python train.py --d_model=128 --n_kv_head=1 --d_mlp=320 --bias="qkv" --init_std_up=0.0509 --lr=0.00949 --weight_decay=0.1 --warmup_steps=200 --schedule="wsd" --decay_fraction=1.0 --batch_tokens=[65536, 131072, 262144, 524288] --seq_len=512 --doc_mask=true
Each number is 200 + 20 x the weight over its row's rms, rounded and kept within 0 to 999. Layers, rows and columns count from 0. The size before them is the row's rms in percent of the matrix's.

# up: layer 6 MLP up, 320x128, rms 0.166, rows 198-215, columns 0-127
# down: layer 6 MLP down (transposed), 320x128, rms 0.161, rows 198-215, columns 0-127
# gate: layer 6 MLP gate, 320x128, rms 0.161, rows 199-216, columns 0-127
up198,090,180,203,232,182,184,206,194,178,211,205,187,186,211,188,204,164,207,184,217,180,195,204,192,196,200,165,206,196,241,220,207,205,206,213,151,224,270,198,201,202,232,182,180,208,191,202,168,233,180,241,186,214,177,170,220,219,224,219,179,196,178,182,215,218,224,203,214,213,190,229,184,205,214,206,188,204,183,180,205,180,195,230,184,203,221,171,208,202,207,229,204,180,202,198,198,181,192,209,233,194,215,203,226,198,225,209,201,182,198,193,172,231,203,203,203,180,219,218,263,171,171,164,200,166,198,186,199,213
down198,096,201,253,241,204,185,173,182,195,183,191,220,185,212,180,182,189,187,169,222,198,180,201,194,175,179,190,197,209,195,199,177,208,209,216,228,232,214,201,228,201,222,165,171,177,213,180,193,204,193,221,184,200,200,196,216,174,196,207,219,201,196,197,197,249,221,205,215,152,221,220,189,203,213,169,211,200,208,225,191,181,189,196,169,205,213,212,268,218,232,201,225,192,198,209,243,193,171,211,174,225,224,198,221,226,250,204,193,187,182,172,227,197,191,195,184,198,206,194,210,204,232,185,212,196,195,197,234,205
gate199,094,227,171,190,225,177,202,192,202,241,235,202,224,190,203,198,186,201,221,193,191,184,221,150,209,172,213,176,229,219,197,196,253,206,197,181,191,239,177,203,213,230,199,177,223,221,218,198,238,192,155,199,203,225,198,221,198,204,203,224,195,195,201,178,229,248,188,201,164,189,204,206,182,207,187,197,188,222,178,208,171,213,195,204,178,209,201,218,167,220,210,222,223,170,205,193,207,217,186,230,170,196,199,199,206,206,212,187,210,207,181,226,181,182,211,216,164,202,223,201,178,215,197,199,162,188,199,178,154
up199,096,167,192,260,194,216,209,169,172,216,200,165,184,209,207,189,192,193,202,196,205,191,177,202,197,211,204,211,229,178,216,186,165,168,196,197,208,185,202,206,197,209,223,207,157,187,188,213,213,204,196,195,231,168,210,230,184,178,178,186,178,190,234,239,180,207,202,221,188,207,233,234,218,206,196,205,231,168,228,164,218,166,214,195,245,180,193,205,239,147,214,193,213,214,198,164,210,189,223,177,196,212,207,194,212,184,197,199,195,215,190,195,227,203,228,162,199,200,201,209,183,203,161,201,224,210,210,204,203
down199,098,205,217,211,158,205,213,185,191,227,205,216,189,183,208,214,188,209,190,187,210,189,217,218,219,176,164,172,189,210,202,190,218,227,192,205,176,186,178,207,171,197,170,209,166,189,223,226,181,208,198,222,231,187,212,206,214,208,199,166,205,161,200,227,191,243,183,222,184,241,192,192,168,211,186,187,213,229,205,143,225,181,204,214,216,194,208,195,194,192,215,171,186,223,196,195,203,225,199,154,202,200,191,204,199,180,233,168,206,238,189,218,219,175,194,252,239,195,225,213,180,206,174,200,195,225,209,191,204
gate200,109,232,186,209,187,213,226,214,215,209,187,206,164,164,189,183,183,251,190,168,202,207,235,201,170,201,175,208,199,193,235,234,221,204,179,211,175,191,209,179,197,179,222,189,183,176,171,183,210,218,199,203,197,201,175,168,175,225,167,199,233,189,199,195,210,201,194,161,225,208,228,204,170,214,188,213,202,199,206,190,199,213,212,232,187,187,190,196,179,187,219,194,247,216,188,177,194,223,218,175,215,198,183,217,170,227,233,206,188,238,225,207,215,221,220,226,242,203,174,180,210,204,196,202,203,245,206,202,211
up200,117,181,210,216,230,220,173,220,183,216,216,200,215,192,200,204,239,179,198,222,210,199,189,190,156,172,229,216,216,196,213,184,197,168,186,203,183,247,176,176,219,236,202,212,221,241,171,193,196,215,157,185,217,224,227,168,231,180,194,210,193,195,207,226,195,220,238,190,186,228,197,207,172,193,183,187,199,206,202,196,214,189,179,206,159,178,160,201,190,205,231,192,201,199,194,214,229,197,182,163,232,180,195,220,178,187,192,181,209,201,183,171,193,214,187,208,216,193,181,197,204,185,178,200,249,207,230,194,180
down200,102,169,190,179,206,200,241,218,221,208,189,195,218,218,195,199,186,187,204,220,170,195,207,220,208,178,186,160,189,170,196,211,180,181,194,191,236,204,194,204,168,186,192,205,210,216,172,243,183,211,169,245,210,188,206,221,170,198,185,206,191,211,190,228,202,209,179,220,190,197,196,213,171,205,226,209,204,233,171,181,183,208,209,197,220,209,186,209,202,196,216,203,206,213,197,233,200,205,160,216,194,218,205,168,219,126,201,217,235,194,214,205,182,190,216,177,177,216,233,186,199,237,187,201,176,197,164,155,187
gate201,105,206,215,201,208,195,208,196,211,196,195,188,197,180,191,190,183,190,211,190,224,197,193,192,198,215,221,237,200,193,181,189,208,264,203,182,195,183,157,203,205,206,190,185,189,195,206,179,179,194,212,187,229,232,224,171,190,214,216,234,207,188,189,196,183,224,175,229,193,218,252,211,171,246,192,190,198,188,166,212,210,199,190,204,187,226,224,183,167,207,179,185,206,245,166,184,186,201,201,195,221,238,183,226,201,215,221,227,197,213,192,217,196,155,200,175,206,228,176,234,176,201,188,182,243,229,215,175,185
up201,110,213,185,184,220,209,237,186,208,177,195,203,198,204,204,190,184,228,207,208,223,169,223,230,184,209,181,204,252,182,226,184,170,150,227,206,217,198,199,224,210,231,190,199,194,217,177,151,223,215,199,223,196,167,186,244,207,190,178,205,203,226,201,217,222,204,253,172,191,224,223,193,199,167,180,205,204,168,197,200,212,191,166,172,179,182,180,212,205,220,217,208,218,170,218,210,205,203,213,211,194,196,188,166,187,190,200,184,186,181,224,181,233,231,202,184,204,207,167,196,209,216,199,218,173,178,208,185,216
down201,100,188,201,210,230,208,202,191,192,205,201,193,189,207,189,205,228,202,237,209,197,196,189,196,211,211,200,226,225,165,187,206,137,183,204,198,222,198,202,237,173,207,219,179,207,223,202,209,192,193,179,154,213,222,215,207,173,207,177,205,173,184,163,182,234,199,172,197,216,165,177,205,205,187,196,230,187,199,222,204,184,187,222,230,190,166,169,183,215,202,228,185,238,195,172,196,183,193,186,245,177,201,189,180,219,171,198,227,213,211,200,165,214,207,184,197,238,216,179,208,204,199,204,171,164,207,214,156,209
gate202,112,184,202,201,203,243,189,157,148,229,180,203,214,219,174,192,190,246,194,227,191,204,202,212,171,180,225,178,215,214,225,223,191,177,202,215,207,214,185,225,196,219,215,198,174,221,184,173,162,255,202,189,186,200,203,190,209,198,245,199,186,186,197,180,205,203,192,183,181,180,179,197,185,191,170,218,204,197,218,204,230,215,224,175,168,166,139,188,200,185,217,191,186,204,210,227,198,199,216,199,211,182,228,190,191,208,198,209,205,168,190,178,190,170,207,206,229,200,177,205,187,201,204,208,185,210,230,212,165
up202,088,171,217,170,200,235,198,166,219,233,224,229,203,184,212,195,206,195,173,211,214,222,209,186,192,204,157,195,192,209,235,221,215,172,204,218,218,183,212,209,211,199,214,164,184,205,192,192,213,212,183,181,217,203,196,148,218,213,217,175,185,193,212,222,231,192,202,191,204,182,205,175,186,212,219,236,201,206,205,222,181,207,178,188,217,193,173,205,206,188,200,209,177,223,195,227,240,182,214,187,208,181,207,209,187,179,214,223,153,211,174,207,202,181,233,192,183,219,200,157,167,231,240,162,189,220,184,176,171
down202,101,205,171,196,190,231,214,170,162,232,209,205,208,187,172,165,195,225,178,196,196,206,171,186,197,198,210,173,205,183,190,211,174,217,206,186,210,177,177,205,181,195,227,219,211,224,204,206,188,231,182,171,162,196,217,181,198,210,204,200,200,248,180,186,217,221,201,201,200,203,195,153,190,204,157,198,179,211,183,206,200,190,171,203,179,206,157,190,179,205,192,197,201,166,218,240,209,203,194,236,200,183,239,195,195,129,176,207,182,199,183,165,216,188,169,199,212,207,222,216,200,199,192,199,175,224,214,189,189
gate203,109,198,210,214,214,230,163,240,197,187,232,197,209,179,203,229,205,223,204,193,231,263,160,187,223,211,200,188,224,189,204,158,213,214,234,180,181,193,184,190,214,210,183,219,204,217,199,218,182,193,220,204,175,191,177,198,177,203,199,184,183,196,208,238,200,174,235,199,184,237,214,206,235,206,190,232,207,207,212,156,181,191,161,202,189,215,227,202,201,208,200,203,196,176,190,157,199,198,221,201,209,167,190,207,200,170,212,201,159,230,225,206,215,236,200,218,182,184,201,171,191,203,199,184,218,204,212,175,197
up203,108,207,170,207,196,191,224,230,208,219,177,205,233,225,188,195,206,185,225,208,196,213,231,255,256,196,197,153,217,196,202,202,206,197,159,196,204,191,183,205,208,228,198,212,221,242,207,210,168,215,190,231,198,192,231,176,187,208,178,209,178,214,196,169,192,218,190,182,212,188,222,227,216,181,256,201,179,203,177,152,188,191,234,218,211,220,228,185,212,184,209,224,211,179,205,195,196,195,195,223,197,220,230,224,221,232,192,202,167,210,175,188,186,187,195,193,181,203,191,204,218,172,195,205,208,222,203,198,188
down203,116,199,217,179,197,194,200,223,194,181,190,237,188,208,213,184,208,200,188,173,193,212,242,235,213,189,190,202,200,207,191,201,195,181,190,233,193,194,192,207,232,236,214,219,213,213,173,186,185,196,194,211,148,223,222,210,220,201,212,208,139,218,209,198,202,231,171,233,192,246,213,236,225,214,220,189,214,201,204,159,246,235,198,185,218,238,191,222,222,157,216,206,195,218,178,203,214,214,202,207,197,190,229,229,220,210,212,214,170,221,187,191,205,196,208,187,197,213,200,204,174,194,196,200,181,229,222,228,212
gate204,098,219,203,221,191,184,204,189,174,179,224,189,230,198,209,201,218,247,191,221,216,201,196,219,198,204,215,228,222,222,176,185,209,213,174,193,207,189,189,193,224,159,212,167,184,225,190,215,249,191,235,203,195,212,218,211,232,197,209,231,213,168,155,221,161,217,183,214,179,211,205,172,162,226,165,185,208,219,185,201,191,172,215,168,188,212,206,185,217,206,214,198,186,192,213,193,206,209,181,202,207,185,206,162,164,179,206,204,205,222,202,202,201,199,212,197,232,173,169,199,211,189,179,201,250,231,231,189,221
up204,101,191,209,201,207,189,205,204,186,202,193,155,188,192,243,178,197,190,178,242,242,160,203,194,180,211,219,201,228,165,194,221,190,202,205,184,197,235,253,174,235,194,186,189,216,206,177,175,206,204,220,173,217,204,192,208,218,216,210,210,188,191,155,203,202,228,211,171,179,200,213,195,216,219,219,205,171,201,218,175,202,167,192,211,231,244,167,217,210,194,206,204,188,180,200,178,179,178,210,211,195,159,211,181,179,173,217,218,193,191,238,194,212,190,218,219,212,191,186,223,189,177,222,222,219,215,220,170,206
down204,098,202,218,169,209,210,201,209,178,184,194,176,208,162,200,185,249,190,202,180,183,208,212,183,162,204,205,228,199,200,193,176,202,207,220,235,198,208,183,185,181,167,184,214,177,243,208,189,202,220,151,201,187,223,167,232,201,166,226,191,215,208,210,214,169,181,204,217,177,184,218,215,167,211,172,191,219,174,190,202,226,197,210,195,199,194,214,182,195,240,191,219,201,182,218,188,235,194,213,208,214,192,188,199,207,219,196,217,168,228,205,169,191,176,241,204,237,219,165,202,186,158,223,217,231,203,201,217,206
gate205,085,174,221,241,216,210,218,213,203,212,172,202,187,169,194,221,168,180,209,198,204,188,230,183,197,210,216,243,173,203,169,199,169,262,203,196,241,197,201,205,225,236,206,226,196,189,186,187,206,235,241,185,221,188,174,210,230,194,181,174,205,181,179,203,189,220,199,211,220,198,218,230,173,209,189,183,220,188,198,207,189,197,165,180,191,177,197,203,171,205,172,203,213,193,174,192,182,191,225,194,206,213,174,190,223,179,177,231,229,209,200,201,225,198,215,206,220,201,177,177,190,195,168,180,194,213,233,224,168
up205,088,201,184,190,213,237,177,190,200,207,228,208,196,210,206,202,204,212,209,188,232,208,213,216,223,199,168,187,180,205,178,229,184,207,206,179,177,219,177,183,172,199,214,220,216,205,187,218,191,200,179,190,178,189,249,158,196,218,209,194,236,191,214,234,197,218,190,187,203,185,186,219,215,183,197,151,195,180,216,185,213,192,199,179,167,231,168,174,220,226,185,184,191,212,193,198,203,173,167,224,182,155,195,236,150,224,206,231,186,206,195,182,187,166,208,167,220,195,199,186,160,169,176,202,199,191,207,200,185
down205,090,210,189,178,197,132,207,185,183,204,182,195,197,222,204,173,202,179,173,166,180,199,178,191,171,198,195,195,195,207,208,147,216,227,185,233,206,195,222,207,245,227,192,166,178,205,220,183,192,158,194,201,181,219,202,239,188,202,221,210,160,190,172,151,209,213,216,200,185,221,179,221,207,221,174,211,215,219,169,224,202,189,203,197,208,204,201,171,241,177,183,224,216,184,205,184,195,194,218,180,192,194,200,181,204,199,193,188,219,218,185,233,196,216,200,216,192,213,198,213,221,196,230,193,240,195,207,219,180
gate206,086,200,190,190,213,197,182,216,215,191,182,219,200,210,170,211,168,205,239,181,217,200,171,213,203,175,232,196,223,227,185,194,192,215,193,231,212,183,212,176,216,177,163,191,219,203,190,200,189,228,206,225,169,181,194,193,244,223,223,205,140,185,196,165,247,224,190,213,168,226,186,218,191,212,187,225,175,197,203,178,180,226,222,191,188,202,220,187,244,165,203,216,219,208,223,192,192,198,234,228,188,211,169,222,222,217,232,175,195,198,194,214,206,177,189,211,178,193,205,225,199,222,189,206,220,216,218,212,182
up206,097,211,196,229,217,171,194,192,218,224,205,164,185,200,222,196,244,176,187,209,182,212,218,195,194,229,174,158,203,179,200,211,169,196,214,215,185,170,190,178,218,193,199,185,185,194,212,190,216,184,166,199,200,197,196,204,197,166,180,191,207,219,191,195,178,186,219,184,231,176,228,167,222,197,210,182,207,222,242,185,186,188,176,205,237,194,199,208,174,187,169,216,193,199,211,201,212,169,208,196,183,176,179,176,181,153,164,248,205,237,197,183,214,168,228,225,207,186,208,206,179,196,184,151,210,211,196,208,183
down206,106,222,208,214,195,212,201,178,201,227,208,187,169,208,189,182,230,197,188,201,201,196,168,184,210,225,197,207,214,205,211,199,180,209,205,189,215,194,186,193,188,192,236,210,198,194,185,205,253,180,174,193,176,187,184,180,194,190,174,225,206,228,201,246,149,214,193,197,241,161,270,174,224,193,208,209,221,204,223,210,215,192,166,205,200,180,196,203,222,227,191,175,173,210,180,214,212,195,163,200,187,203,204,189,181,125,217,204,208,202,211,166,199,205,205,182,195,183,215,203,198,191,229,198,202,179,189,223,189
gate207,113,209,203,206,205,172,190,168,187,210,224,185,168,196,178,178,230,230,209,208,197,190,196,216,225,216,225,203,205,228,213,218,195,179,240,218,157,196,184,200,200,167,193,195,188,185,193,207,207,209,204,190,168,173,204,220,214,183,227,182,230,179,144,215,187,195,194,216,220,177,207,224,228,229,191,217,200,161,197,209,211,196,211,184,183,221,194,181,184,222,217,201,232,204,170,167,191,205,241,202,200,195,223,227,205,216,196,173,206,224,179,220,192,231,237,193,200,238,202,237,228,202,214,228,206,196,210,157,215
up207,108,208,201,177,193,204,202,158,194,197,200,212,188,201,178,183,245,212,173,180,200,213,201,226,181,240,203,242,191,232,160,187,192,181,246,232,147,211,161,202,206,196,204,169,203,188,200,216,188,190,185,201,176,192,219,236,226,231,194,200,230,182,195,208,191,204,188,204,202,186,210,209,228,217,142,189,197,200,188,182,220,190,219,205,190,207,221,201,199,207,217,221,192,225,189,189,171,202,235,206,195,210,199,205,201,244,191,183,233,207,207,215,220,229,228,201,176,210,191,177,199,188,211,188,219,184,225,158,206
down207,111,203,180,181,181,184,173,189,204,223,203,208,179,200,211,205,176,249,199,238,210,199,187,228,216,231,207,207,198,218,191,222,178,198,182,235,180,211,227,211,187,201,203,206,210,187,168,182,203,187,196,188,175,194,230,218,217,213,180,176,209,204,180,207,209,167,218,188,161,198,177,183,163,206,215,203,204,236,241,178,213,184,216,168,212,190,181,187,219,200,194,211,208,200,162,192,181,198,201,175,207,239,228,234,241,223,219,248,229,188,184,224,211,188,187,220,188,194,204,213,193,195,239,246,187,197,189,178,190
gate208,108,213,197,212,190,180,242,205,202,169,167,232,180,219,208,187,168,201,190,230,233,203,181,201,195,189,239,204,191,213,194,221,191,215,195,219,186,186,202,201,232,187,222,239,218,191,176,219,187,217,193,202,165,209,187,201,213,159,180,220,212,201,202,197,221,208,193,203,174,212,219,233,204,215,186,194,223,211,204,166,220,197,209,208,198,219,219,200,213,173,179,224,168,200,224,203,176,185,218,176,195,157,217,203,201,210,194,163,207,202,268,220,214,216,202,205,167,178,195,175,225,189,176,192,228,208,253,200,211
up208,104,209,200,187,220,211,216,171,225,208,205,234,197,190,179,208,220,198,194,243,212,222,198,181,180,206,181,187,228,210,222,206,247,204,177,217,203,189,222,168,249,198,191,219,221,176,208,197,230,209,164,198,189,206,191,164,216,175,207,223,199,183,180,219,172,217,190,207,203,181,200,220,209,207,199,175,220,179,209,162,235,199,224,223,192,209,225,189,191,187,204,209,202,184,209,209,197,207,179,202,194,241,223,205,212,209,189,161,213,206,236,214,204,213,173,246,187,200,226,190,203,151,191,236,241,192,182,211,170
down208,101,212,228,182,194,201,191,224,168,174,212,211,230,195,217,219,210,187,220,196,195,176,210,202,167,240,168,184,219,179,184,193,179,185,212,211,214,199,216,203,214,167,196,221,196,212,179,185,189,192,198,158,202,224,189,211,212,216,162,169,199,188,218,177,186,181,174,223,194,170,209,148,228,191,167,170,189,217,195,225,159,200,174,232,227,194,191,163,223,195,215,223,204,177,190,199,194,214,189,201,234,206,185,227,222,215,215,215,186,181,204,209,195,188,249,200,213,203,180,221,237,174,196,201,173,206,189,228,194
gate209,104,190,214,151,180,182,155,196,217,173,209,184,212,205,197,208,227,200,190,210,216,197,204,193,195,209,178,207,214,204,206,237,184,196,196,206,214,183,194,192,195,200,185,208,197,194,211,220,188,216,215,190,207,216,239,228,176,209,243,167,215,198,202,226,212,171,203,175,159,200,194,194,195,180,218,180,186,220,173,208,181,239,215,169,178,198,190,215,192,173,222,151,210,189,178,200,174,181,215,202,158,212,195,231,216,193,212,217,149,220,167,201,219,198,195,198,183,153,197,216,189,192,174,236,160,205,201,180,219
up209,108,204,181,220,189,205,199,199,210,214,194,146,207,210,179,177,213,207,215,216,254,188,197,171,212,211,205,190,214,198,191,195,189,211,194,187,215,214,144,193,202,192,174,204,213,186,184,214,157,236,198,244,194,200,231,229,228,196,175,211,199,199,223,202,229,184,206,217,171,188,214,169,227,195,178,195,178,216,202,209,196,219,198,171,174,226,217,206,179,190,184,237,187,142,195,183,208,217,209,195,194,174,246,201,204,166,185,217,189,215,212,176,205,190,234,221,186,188,159,191,223,177,193,199,206,207,208,204,182
down209,096,206,162,200,186,185,218,217,185,246,221,208,228,203,184,194,194,232,186,213,243,200,209,216,208,201,203,233,203,198,170,132,197,188,203,222,167,166,190,209,188,192,210,183,174,178,209,207,209,237,195,233,173,218,202,189,204,193,234,209,202,189,191,173,195,169,171,191,181,203,185,206,198,212,179,182,186,183,197,191,209,189,197,175,174,198,207,190,204,217,197,206,205,176,179,192,180,181,197,198,225,198,185,184,235,202,168,201,209,197,185,209,249,160,229,226,187,229,156,199,213,165,164,210,193,207,217,206,186
gate210,117,200,198,179,195,205,228,211,216,201,193,226,195,189,238,173,215,211,179,228,229,175,197,153,178,191,201,204,178,226,229,228,208,179,179,226,221,229,196,194,227,190,198,189,231,198,207,218,186,186,197,205,190,207,164,190,251,215,216,196,208,189,204,229,202,220,210,218,206,230,199,187,193,202,193,207,181,233,169,215,158,178,193,182,202,156,225,176,185,205,182,216,241,193,203,188,225,208,186,200,186,185,203,191,147,186,196,205,209,222,180,202,183,222,195,225,176,169,231,213,240,200,196,182,176,222,229,196,199
up210,126,186,221,197,198,168,165,179,172,248,171,185,210,182,188,191,212,204,208,260,234,164,228,205,210,196,174,242,182,183,216,201,217,199,159,204,196,243,214,192,227,197,219,224,210,198,209,193,225,228,203,202,237,199,201,207,209,216,214,211,210,213,217,227,192,186,208,200,206,205,208,210,183,207,212,206,230,198,156,216,230,234,233,189,171,193,205,241,209,204,159,186,217,170,191,201,197,194,219,202,196,223,221,216,219,208,162,179,223,198,169,189,178,178,204,207,201,183,195,208,222,187,206,201,222,217,210,201,214
down210,108,204,249,190,181,227,155,191,215,230,178,188,207,220,208,198,188,200,196,258,214,190,220,230,207,178,169,237,176,208,215,219,212,201,206,205,198,205,195,201,203,199,196,233,229,191,204,195,225,211,210,229,220,225,190,215,199,204,253,195,188,206,219,215,236,170,214,190,199,215,195,222,220,213,227,212,200,188,217,227,219,193,181,187,187,197,192,199,196,159,194,222,250,165,192,170,223,229,191,175,211,200,227,224,201,198,183,213,160,202,170,165,197,211,198,205,210,174,190,222,225,182,226,202,185,205,211,191,203
gate211,093,179,176,217,207,198,204,174,186,203,209,234,185,180,219,213,180,211,240,194,158,162,213,184,223,244,228,195,198,223,220,207,160,190,166,209,171,189,158,213,226,189,185,190,198,207,215,168,190,207,200,186,197,189,222,171,225,164,205,201,192,220,175,187,206,203,177,226,206,193,212,208,220,229,194,170,206,159,183,191,208,200,242,207,186,192,199,210,171,166,238,223,197,223,183,184,187,202,188,196,173,184,214,161,199,195,230,208,197,216,207,199,229,191,201,184,194,224,193,197,216,208,181,216,202,172,177,238,194
up211,090,191,228,173,225,196,198,192,172,191,160,203,170,198,188,182,202,192,165,232,221,189,173,223,203,204,214,182,213,176,196,190,173,199,228,175,190,227,198,191,192,167,208,189,192,156,185,185,180,202,195,170,195,226,210,225,200,165,176,215,224,189,184,197,186,213,174,246,193,234,195,221,158,204,202,245,178,235,224,159,236,185,212,217,176,203,196,183,204,216,197,191,192,212,190,201,199,181,178,229,206,188,229,203,186,225,191,206,233,201,171,217,207,194,200,203,214,181,187,196,199,199,236,218,181,183,180,211,162
down211,089,193,210,200,199,207,199,207,211,229,218,170,197,210,200,206,168,224,213,175,204,225,207,173,197,206,198,186,197,194,201,215,251,188,210,184,210,201,182,174,199,181,217,204,187,207,198,184,216,197,207,211,180,163,229,192,210,210,213,202,189,242,202,171,244,225,213,211,202,148,196,157,228,200,176,205,210,176,195,187,160,233,234,191,232,195,199,166,198,178,217,230,197,241,176,194,194,196,247,200,156,207,175,181,182,208,199,186,237,197,212,206,215,176,196,178,208,214,238,223,213,195,171,187,228,202,188,193,200
gate212,106,208,219,230,183,221,184,170,209,184,187,207,189,209,168,215,183,167,175,201,178,201,219,199,192,153,161,220,203,198,262,229,186,181,220,194,237,238,221,197,209,199,199,203,176,188,204,209,181,181,241,251,208,226,214,192,213,184,193,194,201,190,204,219,202,185,196,175,204,216,176,179,204,223,193,201,213,199,190,222,207,196,194,198,218,191,146,156,171,193,208,205,219,181,221,195,225,210,198,193,213,171,228,201,236,173,227,201,194,199,170,214,192,223,213,154,186,223,214,187,195,209,194,199,202,183,197,184,195
up212,111,165,194,182,191,190,192,238,216,180,188,201,207,209,201,175,212,183,175,171,221,231,186,181,179,204,214,210,164,197,210,163,174,187,168,183,181,196,209,172,201,209,224,186,186,175,194,151,221,217,177,239,170,209,179,164,227,222,184,206,181,205,203,264,221,187,188,197,197,178,221,221,190,183,192,215,192,191,192,204,180,195,216,198,184,184,185,209,221,179,192,227,224,175,187,197,231,171,221,178,196,225,191,231,204,185,200,176,200,231,200,194,193,227,194,231,169,210,180,207,188,170,207,237,207,203,202,187,185
down212,105,186,200,197,185,192,199,183,215,182,193,220,199,221,158,176,221,214,202,187,211,236,174,175,165,178,195,209,172,179,172,156,195,215,177,223,198,215,204,168,198,187,202,198,193,193,147,186,232,194,205,225,187,175,216,188,217,235,198,224,203,206,190,254,202,206,187,204,198,195,218,223,199,203,181,198,192,222,178,190,198,203,163,200,208,182,195,204,193,216,180,205,176,183,168,226,226,189,197,227,169,214,223,219,184,175,223,219,193,240,177,194,207,249,207,220,215,225,207,176,207,165,229,230,188,199,224,214,208
gate213,101,178,251,205,215,240,186,220,197,166,230,191,199,184,190,192,216,206,200,193,215,195,179,196,216,210,171,171,213,206,209,180,165,209,156,173,191,219,188,211,187,190,202,191,196,217,178,188,212,193,207,182,219,192,162,196,210,217,211,201,205,199,161,224,197,181,185,237,190,215,237,219,179,196,196,231,193,202,173,207,195,202,210,171,156,232,217,229,181,187,192,186,223,213,203,173,188,236,236,234,221,165,178,190,214,197,194,182,237,209,195,247,223,193,192,187,188,195,199,201,197,209,241,207,202,164,213,202,195
up213,098,219,189,218,185,181,185,177,216,205,161,217,175,223,186,212,213,191,191,186,185,213,201,244,255,228,201,214,190,204,213,185,206,208,204,185,215,213,187,211,225,157,180,230,206,218,192,189,206,187,191,177,188,188,230,198,197,196,181,188,176,229,210,173,183,220,202,176,137,202,191,180,182,181,188,160,193,213,178,195,229,241,239,211,214,205,200,206,195,230,176,182,152,224,213,243,190,210,199,209,200,171,223,183,210,197,206,212,181,179,200,198,199,211,192,171,212,187,182,219,189,188,196,197,200,186,201,218,157
down213,096,189,176,226,194,190,185,217,203,207,175,181,184,186,222,216,163,199,230,202,219,192,213,211,205,220,210,197,188,195,183,195,188,199,207,185,165,208,197,211,238,230,257,192,174,208,207,242,201,197,192,211,197,223,180,186,176,207,204,209,183,204,233,189,187,193,190,178,227,206,180,226,202,219,223,179,222,159,168,187,243,194,235,256,194,207,171,201,205,222,220,215,181,198,190,207,201,177,199,177,183,211,237,210,175,171,163,173,192,197,208,195,196,178,206,198,213,207,222,197,175,184,176,200,238,207,184,160,178
gate214,099,217,197,209,180,183,218,202,217,210,212,158,196,243,200,200,197,167,198,194,234,192,204,203,216,233,243,187,204,208,169,189,194,200,197,211,195,221,215,197,187,224,176,199,195,211,188,233,198,198,183,179,217,181,195,227,202,238,198,206,175,182,210,141,222,198,202,197,164,239,176,186,189,203,213,182,211,168,216,206,191,223,168,212,173,208,203,210,174,155,188,168,211,207,224,169,212,177,194,184,224,185,169,190,190,210,218,190,165,214,216,182,189,203,186,171,173,176,194,240,186,224,175,216,189,230,184,212,203
up214,100,197,197,173,220,205,191,193,210,226,225,189,187,206,169,162,172,208,158,189,173,223,214,180,226,198,247,177,224,215,191,212,216,185,204,229,177,213,184,207,203,184,208,213,216,220,230,162,219,209,176,244,172,217,190,210,230,221,186,199,188,200,192,195,200,186,217,218,206,205,218,216,206,223,203,217,193,190,194,183,181,183,181,189,229,213,219,226,226,237,177,239,189,183,191,168,200,195,216,166,219,198,196,208,200,202,167,230,236,180,222,178,185,210,233,210,195,209,197,215,193,225,230,186,234,216,193,182,233
down214,098,218,157,205,162,217,195,203,222,197,222,206,198,203,202,217,218,196,209,194,200,189,180,230,190,199,186,206,184,223,206,174,181,202,185,205,179,194,202,168,168,198,192,224,195,195,191,216,217,203,194,207,209,205,205,199,182,191,235,178,199,208,176,164,189,173,208,202,175,193,179,246,189,164,207,175,187,193,192,198,203,220,172,219,211,229,220,218,165,181,170,181,191,171,217,208,236,191,226,218,155,240,188,220,204,180,207,187,168,207,237,174,224,215,220,189,175,224,205,170,181,235,185,238,179,192,166,171,197
gate215,094,173,230,230,192,187,211,193,204,188,194,152,173,193,198,218,176,229,202,183,186,190,213,155,195,220,212,168,217,216,182,202,181,214,210,199,196,215,171,225,163,186,181,215,178,208,197,198,261,181,211,174,166,204,166,188,167,176,181,169,206,181,206,195,171,216,202,189,222,171,207,223,210,194,213,183,173,212,211,207,175,207,185,191,193,243,185,209,193,170,195,228,184,206,217,205,172,231,187,231,195,201,230,203,189,207,206,162,203,217,199,195,210,228,221,220,187,200,224,228,216,197,186,195,184,170,225,184,184
up215,091,184,166,176,218,201,247,185,198,210,215,159,225,221,182,199,181,222,181,167,189,201,203,184,196,182,174,238,220,175,194,210,222,223,215,166,223,224,230,206,221,204,200,197,202,206,193,223,212,211,176,208,184,198,196,208,209,201,189,207,181,197,210,192,202,181,223,184,167,220,179,200,201,201,197,211,229,216,200,195,188,193,182,214,216,194,242,221,205,170,161,229,179,205,200,219,236,215,209,194,185,243,221,233,213,244,206,202,208,239,243,192,199,178,168,214,202,193,215,239,207,186,236,219,204,216,198,233,202
down215,093,197,193,207,226,200,213,190,184,184,195,195,169,189,171,192,191,223,167,230,186,205,195,203,188,203,184,209,183,221,239,214,178,174,172,206,189,188,187,202,203,213,200,203,173,158,216,213,201,171,213,161,181,217,214,170,219,184,186,180,197,216,227,224,201,200,191,185,227,197,225,191,239,170,207,204,212,180,181,219,216,220,220,207,186,197,203,195,204,203,194,193,246,208,191,177,145,177,189,210,226,200,181,196,181,196,146,223,229,179,199,186,232,198,231,169,195,191,226,176,257,198,189,190,195,207,194,168,181
gate216,116,188,229,212,221,227,190,246,186,218,214,197,226,206,210,207,149,172,181,216,232,201,188,234,215,217,176,173,193,193,203,208,159,188,199,223,195,223,210,183,181,210,176,153,179,225,198,227,203,204,209,206,157,195,179,197,202,214,218,205,175,198,217,204,223,216,184,211,202,201,214,215,207,238,209,215,168,205,184,235,191,167,229,192,162,173,209,173,186,211,190,180,189,210,183,193,204,193,230,206,201,216,212,169,180,183,221,174,230,196,190,200,149,209,198,188,176,199,203,209,211,184,178,189,210,213,203,172,239